config.yaml
num_hidden_layers: 14
hidden_size: 192
num_attention_heads: 6
num_key_value_heads: 1
head_dim: 32
intermediate_size: 1536
vocab_size: 986
hidden_act: "gelu"
norm: "layernorm"
norm_place: "pre"
norm_eps: 1e-06
positions: "rope"
rope_theta: 8130.0
rope_fraction: 1.0
qk_norm: false
attn_scale: 0.177
bias: "none"
tie_word_embeddings: true
parallel_block: false
init: "uniform"
init_std_qkv: 0.0511
init_std_o: 0.00965
init_std_up: 0.0511
init_std_down: 0.00341
optimizer: "adamw"
learning_rate: 0.00186
beta1: 0.9
beta2: 0.99
weight_decay: 0.089
lr_head: 0.00732
warmup_steps: 212
schedule: "wsd"
decay_fraction: 0.559
decay_shape: "linear"
final_lr_fraction: 0.0
batch_tokens: 65536
max_seq_len: 1024
doc_mask: true
train_tokens: 568600000
max_steps: 8677
dataset: "wikipedia_en"
Each number is 500 + 50 x the weight over the matrix's rms, rounded and kept within 0 to 999. Layers, rows and columns count from 0. Numbers have three digits each.

# layer 8 attention output (transposed), 192x192, rms 0.079, rows 27-31,59-63,90-95,122-127,154-159,186-191, columns 0-191
439496459501499414484522492488492585473523527482465569594523615408485499424457465487500498517491500510535548491592499553414502483431561432535514484538553395558519570413523483515495505543510552483501534502456527412434497520535509508526429450502364494439441524494436561562438551500496495516465434504563573450545552489514539463498542494544516488582483552507516476552550553499494532460400526513464452518459511515459603514440445596501536549511497501466472531497507521568555493532463490430543470517503475548424434462505513454565504414488572588532550534530524500449416497460457499497
525488515500451506511484573575533525567480414448493487464526448548495602508533530492475488482611513496460460483494500499459517494495442465483568553559488578504502500440452460509526522475478520481527531471490536553471486481515520513475466467436581497460542534550540523547526524477453507451473513497517530496434540470564468506490506500487435484499442466483483512491477453454539525457583491503529470489447479555499574546529552482465488463462469517463543496460538547490524499497436550461469328562482510434571459501554558517524501598502421428507456506517525495505537534462503468509
515488533499502505451506504560499482479500487526492511487551529517447488512470520460489464514489460517518531655542486434494459512550485522472454527464532510531441527534489580498472481501556465497468460466492477532548518462469582514471478558532544544478524569565520447448493511514472451544502497489446464516523506500531517485572513518562472508499460506505439498541476445436467572550442484517445530396423497541530495538495512515468534554482534476460429469476515569453476544432537539454499568565465495419484482476503553487516524526437556564512432520408474544483454462435594478509
484535486475516525495568443533491539452415529530482517428528507528491446519554531588504437575567529460408486507553572499505457529556469479483520539508398546538392478555517604495535497540486515462483463528532467437440554510560477438468448495489588447494519533562524462472513416497447351557517516520510514551464535541513600456459557500523499481565511523485501556463479539484452525421524450545481542523519535476499452548473456552512491520451484492463505503446464493489475452441527491480449477408465519513479456448438479493435547586463504443572475497498511508524479482468529542540
513489457546493490476529475539498432552565462502453453559517553536468502432556543462576522339539536571514469458438536526442518508444527527542501470522494447483457516549511528452503485496431542472440463476471475477543528577504444518455409517494550549492514552518494557472487510495525483536532541525458486545574497604474549574493528471484540611480471516499491579463471411524467548514478467461456528521496450474533501483534519465513525494480505451529499508508534498473507490511506484489429487474488479478488432520467399532467487578458496462518546514498470533478590423522541483546
548499503427465505530543532503458502443522486434526539474532471507518472488528519512527546610406569478533474483487505438528509521517464462519457535551571502491579489459528452517525522442494477453583582508472496535500503444514508399497475434467514536456577456470479478512454527506496495527497504438483545454483567555444561484513556547479536494559507453486500510501505620518517527478589535437550470450526539546452495552408475450532565502494464498468470458493498474490512487409482571532456480486446516509484525516446512476557555509509493467516550533481472472524458498530404506524
489438568600510493502550501497469563511462436497488530500423441477567466415510519534531618464629489459507502499516511397516481547460604532496491475447564472548473483581475483521573450483479521478540533461455442501478526411514514430456462388491468533501541526489558495508544531475559481507452507494525530449497554433520459425431561565461543476554519467504495476545565513491383493531560540436587545386513467484536491513497447450507592546534513578501498511519530506443489468521504581535439400531473549494528424467533531580472563512500470425591524477444483439507521508473526441508
506508616577484521513498491527508466484475528517506493503421534472527492535509563458483444496608566518490533541539469507460427525443587572520484546531517602493536455459504458505551553481538450502487488487530490504529494529522541481484518469531511468516467490476554492415517433523508525545508523483447473519529553380505499550533462629541420430494499443470489384461464297476483429551588514565493464412466472489504525529544587494468513486551463516502456488500521481484505591436511593454502434507484496396491466502461478519516537549544516472468449514490500496479531481506538521482
483566521541609500454494460517452424455477434544483533508515486531542434454485400502443504544432508567494536490570543504508534530506571526504573464519507531511442529503531476534570501506458494448500526484521496440415558492588499482514576496529452478468524499463577528449487475464561477450513520461485514543495525517535574439509588508472501495573513512480461501409522405520550434465431440500402514494503534427488522509509462532522477517513431509472463478503509496541476436512533534519532483434551531518496526502479479608484503515435316547566476481444481462460481520549534519463
488504411468544465448473431533471523518447548523479505505549509480458490440500546539484510487409450513566488464548518436476446536491520515537486442514472554420475506526478548443494424464465525480507541497508480449533442502475546556453498483447555535570497496529475486527584520553521493512485430532538527416510507473448485460461544497497560478518554568473461479515581428559487521506631476550424518508536538526481552476507470554490484537565495451488434516534496522457500487464558497526486583456457501516503440512527420457534450418475543515568495455449492479547608558585546492503
427527450396531425418453620549497541471578558578530441559587541530377443436410389473393574540334425471429507532477507491530600433552572402531581512370630367617684392391416598512520571519546475520456528523584421532430601428557479585508394466552531520424534611524484488542445492499572481283460463462415420567509575554518436574515640525528515570512531545404503377494596718505463591532465477565337394413477554384464492495489315536577564566578572538536430392512499478548552704427596480507516534539542455547466647492512484430449514451396533563500500572491450606421447507491464450504
505554468417455456522549601582466508412544436428496516491562514457588509523528487493510497614347598448584477458501540426564499485448445415500454549522665485418633521505454468485488571439460464434642559503484521565518540509542494374518485480490465471446630438467502452560450468491472569417488524467449539475463590570460487495479577616516556496561452443528539498512506729552515524475585505341596555480501480566501534556417415407499590489506470456483509471504520476519581454417521519542499449463415460500452654484440504423576466514485446515556454560495447485598430495480419490453
514462465653486449564570502511519501474454386593453524494427371508643525420572598531555524470646445455460504501591521425540439607470579555446536468548537534474367557614370449500565488503451550476510625456478442456474527496558480424455438403459476621545539508441642463535566525455417479573535527502502510409475451436539513480384539483466633514569481440455576649528619475449428466468562441348490538363495399535509456535525396377474734529548490580539565560502595527383465397612468537516403324598484476473502439438577685706425563507539411409669532418516457334479528417491538455442
533533653553529469487492532542554431507458547519500515498460512502539533526505425478443471537816511545462473598448486557453479524410542567592546501519445635485591442424529442433582532503517424569437478440500474480493467508576621551434444474542493450453402543507484473387559437507547533606475526523443506504510513356437443500573495661561321397552528450472488349452408152463492489587490561624554419335354600517561516459534571525474493616558467504461423494520478547499594577432468574475535403534546474366544423479464473581592572642414516565423397526472513535500556453420536561476
467548499600558519447564403531503383449458473516454490518477405567540371398562343518459436550395495616433496460641468535527487545579599542510581437603473589586362565578626433604613496521484511447414547407517466396411584487546483457543646505536540525492546539450605592423474453396602374557594465522387489475536529607539673426491520499472544480648483556481480547378587327441560464457296345632239490457514513432501436448493479478452454517457439518510506479466441533517503423554525504546505409487634525504501524487473556684473584575316301512645467458493501387373505566488485607571
492469369431490522408431395544471557455512630591515377572539529503499490468410571552491474371407456609623546441519561449463472517468566510555557443522489648508334485532494610463457481469387488426473494483597520564550415539362633548494538525504499596576446466560539496509529526569533562496430491554636441397558468356510504434439493467524564439500521552460445475567587382581510595471604451514195536473535524460483556441549510611577440525613549496431456411582463582556496451417547462530446591461546517466511314548561359429587429397479561501629398482522488480460603558505532445533
457479477439547454466497540508514530448507500574444439503554516519484440481420471523502544485394441456504467517533502476560529475541546474530518479455516443541591429467425569490499543530468537556444518456481465508469531433497514565533457486498499541475542562495506508570463567483539465395511482485435462432512530558489435566486561503477479564540531515491529413489564644510439464545485446514417524457533520485476517486518440605489529549535529479555489441510500436501516625498572530502502485549507519545470605458526436431466483436457526511507481516499540542495466536468484460514
514492466507459472493540502559492565403504475482522576496556560471530502447549476450474489578399529496524499526443510472516477505473481469509442590503576503428594561503480445472511493522485448505596573464461537446506462511545480495511453513525447515495549479454494523529462476463470540432410491440507541532490550514471531470449587561502535519574499503540551565506427548537502508477496559453544540485472488512477570542383439491500542518516471498460452491502522477532543477431493531509485448482518542506463528497494516462539489523502479509540457511499488501574461503478427501486
501478523593474458506601460476554503494504401559538481473452463481555488468523548483530548477548491485502519506481485492437507483475552575485487503479553472449495513558473507515537494497529507499546568456460475462450515503509466502547439419459532598490506541507536504483545536537474455521461462493523536446532487492514436472427578503469553493499516434507523583550513472411482563496569448408578537411483447559545551496532471486437589475517567532502483486500567472483542457522439499516475419556476498496540424483512563619473507514449472434536522469465459484475550457425487475530
520506636564483525509450511557518502490515533525533495528467488484511489501492505485483496473590528523491580544476511480496464532467538568527523494496501588551512422442492471524511504477526440485479484461516518539488483553502579505436500474527483474460531486537523503387506484485577521537515504462468503508511527330478473522536499530526397414522529462500491412494422275471457466515530554584486543381436555584494582415560524492504516518520432522470505467538509482510482526464533566526488458527491514412523444511469478514517545554493514553498422547467498538523514511535495457457
500546485537592548493507482521495435484466531561517494528538458573553468484496410508499446527481518553445495488566498552481526493523553480494524455553477532536480513507566527552553488438465492416486530472519476434434545467593486468519503514480498495506539484462564494446519485502520415513517480511462512455520483591516593471484535482501549480545530528500447504449514365500512525424453429538373452451519459460530488532504512499483455498491467484502482467472456545552485481519510493569494511437582466513451493516475496604473528477494413503521498488427501483454536520498516579526
539484444494519476479528369565459531518516510556506461548515523485528471468479589538535569428487480532509542511468534453495481521464487533513495466474484519456439500517569515501487476452471542456479480486527549503518499545448524520446495418510478527516499500538524484483521516541449524514493453503510509464528533423510477485458535512470587469526553520470501505497510405539482509483646462505411550451530539479523586436513522559573485572558507532433466468503530484486458480424551484541466556469493490513458427542505455497526458440456502532504499425491520486517560516500497515475
488469467394455410461459589519449523464563550580474447509503583561458437497511521468529597456583432474493478533499562409510566491554535455526492435407628541535541416576413566483493470517434477476496537532534460510538486477521456530532433541539504624566459623565556456541502614480458524406451463502492475489530503500499474537424597492494433533381550520524547442491600630502421538501507498448469460483495471409521483537422452522552571553573593502448446437524504499443488594452555491484520559632501497581491596429517458406519427418462552475462443539475478557480418465534469442511
449520476465531460549500549499540548480459465420528564479537571434571518439522427503471447541491386507489518470494560434457546467429578439597463444512535419456519573460484436511453472514494492479542616477521575397435564518599442524552400437573314465506504547500501537551523634499606565477457487401490507537500535504499551506466544537507530528587437518535594515512517514573540402481478525463480479466437556515490551552407494553510529604598438518381426537464581553555482485488490557469503437472481517526417489464500456455510486437481587447611511497547526438434504482508443456507
540473505537419457556630468499549567489495425537488504521496474481607550444480517536498512414687491474431462503466515533465450485482520527557545621511624514483594483452439495496567488514464554440536525485418478470514548469531507506435466452441596558485517592449494495491573500471425431523479503521497554440432561457516471484366501485451436429528538446493508483515481371509477566494610499401509450388409463637522550545536420424507615460514521505526554477491592497494572506485430572488452312590501494365539499468561555594470521647510524415509466496454500481488548470477461551517
508493591591504493433462508510524489471531618533514474558418546481387513507500514458501515526481487499541517633522505470511430527476526549500506461507540636511380442504486508467483483443499422542428452463466466566531443525502615546471453538599446533482380574542513483398554428564541511585488516492465470502582496390441468506569483596611403471484519512461445404492542252477465548577516512619416518392406546417546506461511560485497520573504539507514423397523476508430529558432536505470503594559515516397547402497519478506579543517412532598520346502470518521465536511475563453513
541520441512505503451506415485523490441403518509434520503566455481506480482548510547559454593628545518472509488560543517501516537548505494448536526512426565536419547559520547532614529472426521491419511508539465383477586507560492470524565528426554557498510478485479496507498380504476413492474522524414501488512463563562606419435517495499519459527567539447475590454514408488476540379484438479397475553511497523483469475477472519479548519371498478499495468465456512448491435519518508517448542498536487553542452485505527539429525576449441541592509499471543475472539527457515545530
552501457542520485484538469561512496454514518549482479530524479486562424437584477494598523406517508496482500461505501463496449502481473505513505480496583562507345568589543481491490429480447540416482525498470534447529546563473554469447474487462499518496555555543586517506534455552417493518544514504496472498511509568538535515489453531525524585540483520455469561438545483460492481491525433468393579441580487473505511513458498478474507551537523490431427524505530487405449516468504484541450506500533492520563447579482485507498520521436459526543467466494536417527538408498464503474
462546506499487527498486489500504467555470555525476564466465482516574558559444527554530424499464522578502472493569451512491521437409421550491589511616426521514440459564528453523487528422493526470587508493478495583488374578471555516469558462412542409582469479564465470453506477485439475503534527492574550459512485392576565475538403497548564464442512435485560508465393425469539581464519497546605484582536490553496502470526579487506468399459516496419494503538570492515438348571485487568493517428510598429461389505488515529479546532566449429507500482467500487481526532531504539520
441515478573489598487447578486447411524587519471463487555458480465531500534420462511465551446596476603431505508481440545482505436477554498461559495485472492547494536528508569513527496443553465459475442533491510537516448501432517559431437434438504488511447504504470564519510504507513519489538520566531517509576422453514494520567440499505436535495538495468491505434569512476512497475525533496498448513611468463492473490593516555527447507418541443588438555510525429432533459520495458572475523499446532523566501536504515553448543485468480411424520508462512519442532565500528452499
492507505424503505465429516525456485545485577453542427501526636473347489506499455467450469478474539525466506552489414512474532571493534466519468409459453463481573505455565468585470538526469508532455423576565506485482509526365484577440510620578449432486480508511459556547459517399577472484557527527482473645519549511500587531632449499548462460568491482506424445454406444515555464546390552563431547612536560444502468386530549551498302517387488558529460552550420502547436535522577492495572616396477530432521479479479467434507431482440514616441448538531542520573445531505480628461
523453377502543449530563424495483550456499369459426469513589445554508467474542523559449516605409479496436540502587465457505445465560454488466505545446483401449497598537571537436447493538571588527577500535490569501442600447548430476546596532475514492503489461456440534555473467499469420477480470536562482523445442613540466469458564465498578507490405556501488561572499610517574526536532433453496550613554507504432475574434481490617481466486494479472506555419455537559434422511450522450533516536517482568500512523576559478398454474510444441479530493530513524482453488529484543499
537464503445471511520523548472490618502503488523472471467462523460565464609482477547435560535507374489502414472471459482508521419487466476510458506443528479508536465531462539471447528536569519579539504609503479533567491441447489524517421501465468462508443480628437508511493549590426528534456560487492423471486447429494392577515463497622464517467438519562584467508458557508413464506516600460631540515547485480449519527564475467484645539493530557600591437510610499405537484464521514383543568483455483476505559469595439406484487421498559476405521434448531621555504505485508431488
571458511501475514519567548524553530514487453360483505514493492597553613502590444390457568434567521404598466483519534496519540571559501500496536532497533468492599454422427453520499470510583484579449498525459551441447614418434496488665593531485547473493507558439549580520487522387453491417475526508515509422404552549613481537458429518485439474469439496489438451549517338515471502577460515507625479522449485545438544484506510421486460363458423563488633411460496481520601462556433494492610494532517444536536508553489568528466537496561493532497582553519475479505401456442429469472
# layer 8 attention value, 32x192, rms 0.0778, rows 27-31, columns 0-191
509452518455472410409509455442518540509468505571505476562545474534458542557552575560576495478439565467483534477521576477499547515491350522487547486526518553509429537410572522527458524589490615427463574440497466474501471522574488520513518600589521508531414479485550452580501460505496494591407456467512523445455542461495466529519576523558578495465527478557484526535469485487483445443458468539478531542435427543357563533473447520481600473496496559539466412560455499514466446462535561510562553540428479454498516505544548444477472481543526567517452434521512452511461520541462519477
512540540429542539426460489530551513489468486506522533502545451553522475400586555480413462498453395507541500437490644553481462368563444545419554555490484490535506514473491516367501442440506586476544542410457545582482454514560522456454585472469453512625450540555502460501525514629503461517423431488561558513434420496490442517354572528423537518380466514492468488532571522448512517436552495560485358466441535438458560525459526547456528483564567397517597525441526503412603543549464509544424445526502513554475501585478519514559536585570528474484462530445437556440467467391489418587
447503587476519557516475559567532434549511556490502577533401475386527498594500516389490444474531466509652493531460415520550504592518444461522574508521465618588532500452399540518551601466452510406572473550523510500439582542508456386456421437570427521551517495594569527475467592480423533657437407414411537490487544395524545573520458438456486472573533576565441563512511504497590384532461497458462497490432499419448447461531506593399519505524453573443511457600514450386481586585576468590532497446432561419456532472443497579559425411521464494540421523474384472484569486508596395502
513599535471484589570430412587573453507552559516464480401418542588481467457474486499593475501490663494530448534630569485545488493481584448434476573539503495531440460455516562528537396482445474402551514559569532468378527551542446490515481489624475511530584475516497411487521555513555528572525488419563486511603391531479557435481493493396524503405602413473507482540533511470520632506573558526507517440530556514534492468465455509408375485551480393413488469505386544571490540416433508519445474511492520552433464418396525581496461497521476479519451482548528575488479418443469554477
439543557547503454501445548527487435542501471605570530499534538469539490555511514550524485468492500515497493508442509495541492559511472512457458467530432526509538507517513555524575615467490479529459473515357494525513501519573456551426429488466478447543510517524485448507466565515519487488484481431478503528616516480373523508483519457524510504453528504537538501474453498523497492522492523532416437455519592458589461550430489523536451563512620424500519584457491412513466543532447514504386430470486487467539553548458474404557571493453444424470460569506523512458488491572579626440
# layer 8 MLP up, 1536x192, rms 0.0958, rows 0-16, columns 0-191
465518529471449508548516510549541555523487484486455482432547466519508457386549380509530448458526476476551626547484528536471514452539468472486609550395507478475516470565527445463530495564489518446550457616549551544517499451518636481533547495469489459440501391477503428387486547502458574442441526440466630525439430469463438580582526533480516489508497475484470472522503468509512428524390470430604560531636505468514578576552493558580389561481400483398505577446499564497489517518517530538480496606516458616527494466496486421544524394429636459452503519503433554487595470518543541426
572555487519521549480526386523431503489493546493413484523420505514489449437499430549526474468480434482602573513365512447516469505459464510441661450489504449511549500566531522571464448394526548487553482461493544504519505470411479584536486463505505427464475459436408459489593486431477555538537519476524513513602536473424491537576508575481484568499443458574462511536645464577574531531472451480466560531575573590556530375545507479446446502475473611456473558385462633563446470487508462531452616476470411556514482475475479445484521527420465540499505432469469377468516551467532537426
533462425459483493515540543474550497458483513516538560500473505557447450595527487485426515463477431455512484575463507435607507567506426442483542488453507471628483500503470466462510557524567398504488513632520472513477509548533435474433429464475485541541571490385616506451475504532462608471367516499487574609527470405453465515559487508490474477528441451474406527460516494466524463485481576514503515494508602573479509400516461424514556522617472540465483638460493570495524472522461420518430462490430400456516540439479476472578562558493544524571467575515556484468567591473477459565
487385484428506449580448502432516393511508412446520442466514402482524478565481398505577509476517487550513508569501527545601479496485538410552517502479486401556458517518544488462507544488444446558583573567565597478570550419402561518558444529463452527523535512495550452475523507425516613416486498572496462548479391444562499468480529465426439516522510497535517612417595473491549507514449514490527480459538483518512481527458454566479501488496460513518578585463586499549496511534455599498513471474516583464563529469427503517579511505433448442502535509492416508449528567450548494527
543526459609468539552552474442634506545539502425504486401442585450450503539564458432506520500482513494617446584392499553537500488487500451456434423503529472517525413488554399467502576424515462494570534521520521409424520414390577483424527468612423516534523501599468468492579523483412487550577480500422512404487496492475546435450537526552484516622507458539505603440578462460456508440520554526567459500614547489508501420538473562407449408500522434646579465451617500510478610587540523619516497496488435385539506413376569504548504462467510493563520465434440544463629500408451477418
521491514522490487493502510477515500514521454553486488449469434474431481513567469512605497460580472428534483543515540460490579489504474507474481496498517498482475483591549493503491452504525514447498497511457508474487532489544512408456474483506472503476521432491513482477508546424451475544538518489493528453494487528544531535500451516541541506488507509522484490482492511465485488422463439503519542476498474541499464479446514478504530563472517555524457515489493527490497455537448546500479558542524478486557471523474531467512532525517483534520503496514486503501486475483504497523
523536563587574452416591477431605474436483547472387499579477494552492535443406421447458494462492531468429438524404457508557553419492493567509601434464493483555549410463492473446591634494593506556453497527548497475505627478536565575537472555617453499477562484547438485484493423395499463467424411480485466555380460454584443420526582567531481510517467512502503456505478453583471522533437487535473415501510612500586534464455465489472553537488476486500553490462584488546589461536506451465474491547475472558493470543425573537565485508469535573443487574412552521469558648409476532600
412567508414511510551530452520454562489554535494556405620488494554626409606492449500485554492549435478448489505482514426547556397465589486407505427531522439499455454445447441473485530593592501515466428496447522465497475466418570602486525451556511518415624444546435459533480502501476538535530482495475545504431486550485488460502428491532512479564489521599496586530545449555522513542490545483502480506527494489544397491525485462454478535493482457491450513467433565474450536541481547591600530543535403465488482511527530525610551588461529527495512536475508438475418587526549507487
444419515473514542468510463410552495418471471522494531467561561449460456474469460548523505513499433497585504533529454568504471457483599525521539513510500527499536349632481480571534510486421428453512496481473609538538623472500520496547542418519511491496537508546508463444511462524404539478470502488515473541398510367483484517587506483524499447478529454594579527461571417452568488509538522594573508509485517550511477485479515621512407411522516480480507549526534441509417502502457520486484472557433490432491495474570571450561552493507561484490461551476451481463523524502541471426
457491548397514618554461438461552467523430537545476486433511538508527544503494418486541427431517574466556532532546545573501491415511591382500515412364540513513541424511482495493443521464513451483584447556502572482575416486473564516542550477463569439486534547457501553433515486452429557486557407587542547551441425455523470553553480478553529456573507539486523462552507447594464482478487480516461420501484601502437547500480556519567484464482546462560611491503448562634519551422566513623489570461538501435538498455490481477499466501444590529408468518468452588512525540479519512524
520497468460510504522539504471483507447561471483484460520541505471518458441537479457490503467441479454540455485480510468600527476523476476534542506512562388504493499481436454494536500510522505492563524496514492476424534527496464445531417463488471486494559467448542492535466493437473500423549500480461517515509564558506504482471535564467570526540477491485495533493533541511494551501466470469514486463527487530503498486479441454466530528542508525531496485503520515532501494505476514534540468533485495529467590514510496528495497511489488492537537499511462477433474506467492468463
552493527438588508521502507447559540428580528479447486498505465485439385555453483523441435442461567463605444511450549435618426435610535393533500499448558510500477457532465420493508457562475476547474474511569512532572486498487515493598449487604507485515512516555608452512456490496477612412463545508492548459513503500575436543628622527569546501490390432497519496493515520516560483461434503502548437554490584534478600473378469586600517491618487481478461408507568453485430592472519542495572575517444519548469578492479447393537510519485545495425356495530467507480492491458539424465
509556503461567589584496470529549456443521511536496471563542394433457447434448446486431496503458503472594484507525506485432568523592581462508524457426557454497472420580471539555625568439457491432495525484583511473422555417484616530522565361558467499466487561443518520509509503460555460414546548580470503527437488490464499390512558636560555507575549501414511475414549438556498643504523443526449484552524523457551551468467444524489466491615529438471449433475534473509429523572434531486493469487505401503473621448474588461468583526438508523477436506455451463494515553375454479559
536443533484554496506574419440502425581563482494466453535514518440454424464561479449463480426542527447522480519529694422454503491534514469409492351500485516488513464629538495528429413394586516489521404480496543447544501372527510594493459474531550501478536489530513554468428478415522556593523529563550420474455478554494465414469490511593581591438505502538591481534584500599520533466491489562467443439546538520480506486481534464494464505424598437546467566541479536498545493545401487482474550534504464497588595415418529428521524448488464580505483382488539572405532553617454498486
463425451467412467576519559445498576455541559507481452535504492516512485476441419539539476470511431469492555622517495422414511528486514543535628466452495511593491535527541527406548597489485510530526469553475507496558476508463554538453509399449504510467554478440528386414495543541505541461424469578419483456476449394485509533457535506484536584451488507491526518433408475443458566489498497448510495504531440500588482488547416496582480575625411486496444439501464569497522595544572531540490551574440480507525606483516561417524473485489474518434482597437520545551486559441588531472
463442460462479466462548486500549608547646500509424384439537520536468363446500405474428446443503483548533438449449605472466572506544410536471520473475556475483530464532522477574440592565502557465475467584563549400405426551495484513520455530587444468500542422513517535357470512477485543413571445486551513477514539516522572461468562502488581527553576483568513595497496458530581486508440384501519457589561484479487475434493492521487481614599423527412513560577580522549510456515520537486457501463480475601508459493514494541472557564491472531503520489441448480380529556526487549479
486475432546577515564566491490485479468539481410481552399520566507371445580393535486525459422517483468559437460535457471499586505531543473565449476466524453532485463504557535540424472410464523538442462465511505466552552478533532516527443443538451547536518494565524494502468473590502455474346484506514534452474516480472486569505609446465563511394565539595545473435489531546533517477540552561549512534463516404477538521449421550546533615514438512534548487496479549440415513522505488461552522569451512514507592460515562467473625465465560531377468483435600535451464525575482478477
# layer 8 MLP down (transposed), 1536x192, rms 0.0906, rows 0-16, columns 0-191
555508497554488466500521482543591523500537526620513430521373481457446549559531410471541510537584419518490551518592469487558564522520512438535548558501507486447456503426564438540410411476462523555546455506474472543607469404515543557428524389550544445568480473642549501403473535506519455521452420492466385433571445517544482479584463542592431502480475555508452575524438524486499414505562500473520448529593451470550569531528486398492528478485530528558432436518506504524506495536537500477491509447489518558430439590505473411494439543613478485522493584487446467496528454356520469484
564484466460550493540537538613496589477623462521433454492482569456429378539579555490411531484560571405440498406408495485554522452475399486527447467513407562473461466488504556657436585593550511442499538562550547434551446453475555451554469472392435597483545529440481550406479460477574499528457438530494419537459465552548512549556540547481531432536544540489561454487449540569489608550458521571504541549502480487456517549526568518524585477615473518566597436545495541455472452502384558473449443488458536522556552522464491503452485479542423479563412506458402472478378506433510429460
486484588412498468493448494439475547529543532481488421501487478498516531443485553532508525476494453500452617520444448513427508480602621475478446450560485601559468495508367451485412579528454526536542585546568553488420485421480419524459506519500399429418553553521467529582521471522489481561566557540429535577553442549551476394523443573497470445438480520481500462564524458527535501562573526550535489427491469542471577580454485514545500557527533470402555538504412533470509480480441511492532459433472487446396499540489583546554512477447526512470527470567498457462544491524509540509
459517512344456532517505460459477498547550485516465524591544522531519514518487440516545594386504584494546472559483554583496396603494511386489484472442492453529559494589488513411529484460534494437540499498490511556484554443463629496526530532538448491433590589425487448526490435527512489459525447519573472566544508474520533545509403423482499380555433474505608520457482414517532597501394489461456552454494534441510428499525504466533592479511460538541503497483497512552540540439513534463549603483393507440492550448569479522481447542462452569524511531419469531417451542462533446501
506447482463501526548498567547564421547423582431432599462541536482492415518539564527468579538490557512491387440499554475447519488425579435521570474553449528513488581516524524400463454495507506465511505613477402515427472576547503575544469421519484463477487441444389493485445491542562499536547582547521564495461442533395425482457500548562548509467589420503418541470585568427424485582409432506541451536409437582507437466523483590463434412431592575412531453532469512443567472522438561513559452522550591559646510486523451533403551500456468479537511521488520521507595451507552505475
474474551588488485500491461578543470500503529522483502503521501528524430496440545500471492505494479527470507479535420543503481479593535526469471511489463491495530506558469453458466500525534471496464506519465505457580475483502484526467503561498485505536536502494459573484460544529577551581447485480514484581482502460441471473469609473442507530490483429506531534509509528483479453555515497427426485562468530462552464505516531490485511488547448496507540505491509496499480560462511463488479443452511492422468477413526509620499494478552584468490467554553484481457571476535458504435
502476478415460584489468474507409427613586478489554532475519511575431458463509530506533590480557450469505560482437554502460474514499443502399447648502493473488535452493499571503557529521403418373558478512516386564513481475520488459489471464505566509578549458427485472577466517586602515499486490458499549393539618505528527645529466518470473501493550563532536491384481664395429503391553531522495498545530501501485392491568486570441458551577512492480491488421464504505461531585502555420527515464472489521455487440484489441506536531480580478582522561485546488508536451539518361472
496523529496525565477533586456506411525524629554559550468598525475408548502526589485522487595545539556539439471515545513457474483535499451513477593509466542496507426483524475457430478450474458551513604507501450527457514565544458505582417479461551468467560528447432457574504463559429444404494537542488487532533422498529560465483482468480542453455493553507497460444426531453508553482485448542519539459453491462521565512548502499481396453464481556501463501538520499498506509483474421459487468504541478424434550517496509548492600580609464456471490436481526447486478476401599503495
456493582499377511427423450543501535477465500460562509497414482515567481499495474531464595435510512427441492529520443492548592556507565511515496512526437609485511524486494432488552521413539493550392384459415460460518421519414405456563572548579479503490576441492522550472498516475519489438459530534546620570490476410519445415499575491474478461438564438560609485433539493636542575540523525551418564589489519462495544498481528472515554473601431471526533529403406519579509425522486533504488526433504579455477523382469479494587574436530448503502496509530507496505545516596540399425
482538489495560519516450404459457538538457530492410503457472440480512501490462537512621516559521497484505447581504558570478416428466479549534523466512448475408573538538484582560498502508533520482465495508450559558479533453495449518469520499467589429598562480442435460577509634497607538425584516456454479464563556489508601490540552480504453419433516567461472523447502623383444486501530586474463505549546507435568421539456490424523539529480463466579506492495487441501526445602511516420432443566419478475472506476531567415474514511463484552467485593609507395501473548479448459456
475456531471474511494433516466451498501424590487578460444424544537505524486467543475453507506602543511485600487480471496469509472536493465479498473435475613509458540537539483476469461507537458558411510552505574471574428511550514561501607553535509543530454507537449605458515524502521574604450500530509444496466449503473458487524521476477448454477566511558501550503461462488518448539527485509503450508459590483482539495515554490506477444496499488516454441487492530494462510531480480440461483459485485419557411513478484510470533536476588530500449465487571479534538474528495543493
520483572486421523516478514481544520484470526522373559549556533554540519497442538474431507519460478456384557526505468499452426468529594468461425507453519484473527524451490588596482465485531554553477518547474556421549499522496527523672590456546515522415451452425408543538393504468551487526567497482447513498433533519550551577464418516477430577472527470522506447590450496537417499519547567462466510449578566496472384539535443462412547531614437519471355522551449446552500528489519489553612505425552426527496599467518509478539417453609449486539470447540521582543338481590528445427
411529509508390528526513494542565506556456488480383473459488554546505391473538537572483496568480454498489467432533389591430559506478349475475517653517494465523514534474487524449456487534493453573528513528543589537507527504548508455413496494446481465516505560608524528566519489473518505600569504603501502462447469488503536497561434567420440473495446478555518580538419572501470548474534491492574391515523423505482543459517482520568569498466472450504539531557333490484548525538478495417398547486545444536499390556550459407459579474491454624486523478500554481361524516560497542492
414502455494570552455505555488524602477425459507471559524481414536457536424560508445464535449505508482575644538447448492555434424518402487557565401429517484538547392488489450571565433422581563383556523599571486502465473546572467475538564605554472426405558510581406585457392486471558513509501577473570470447543555408415532494486551513578516448436512492500507539581520395485544517443516498465590422448530582582465476514506473573500480526506549567569533455568550525561572411519481373555457530518415445516432467544426438449512467468455506425487524497470620380560492479524369598456
519545525428523440496426530523542522556561526486481464506463517515491525515474537464435488539488505451475524536444455442545524485549437478455474616553447601575466497550476586514464473423505602484542504467526420539475444517520476448537484608500428519497543535523616587495550430545497662398470537504601516587489511478412563423451467521435423444504547524483551490523525482518526527448467500410399485486491582442594525441489519490530483519460465427521555467530467490548541524480507428413532450465487484481533532540469509482481479517467472523456476486504490509555519479449525506490
547445411487422544443535487541523516488412538540546352514437443507564503400465464492463500453572504634482473490447571600475578488429565492527379487545434467441509474532540542517475618566456503449395496501566451494479559412436452530538459497504576488495584533317509569395455482550491483467460564443660548540465575530542602478493514423512478559456417459613463515461499417544449540497394574561550470467602583539491405492461576445505492502524571506525524507499545479447502489481483544480543427522545508566520444502496441554547532512583550541471392508411437447484491527474495554549
541483480601446507610529523500423558408553384605432527485477499375437491544512383492507433556441545469498535536506537571548490522541428444504601475461547464403560544535511415457456538481473509493476452463427537511473464560468464556506538581542432453603539570482537549472538592420540538381369417473498475540452514452495476527523525498530497458472544571481544547560463353539521325389575562454439568434520432465597488475428542446443581534539495428498593528486572389507458532514530553576491529512530475535539495469506501545541489516513552533438451567392534530509478492486477518531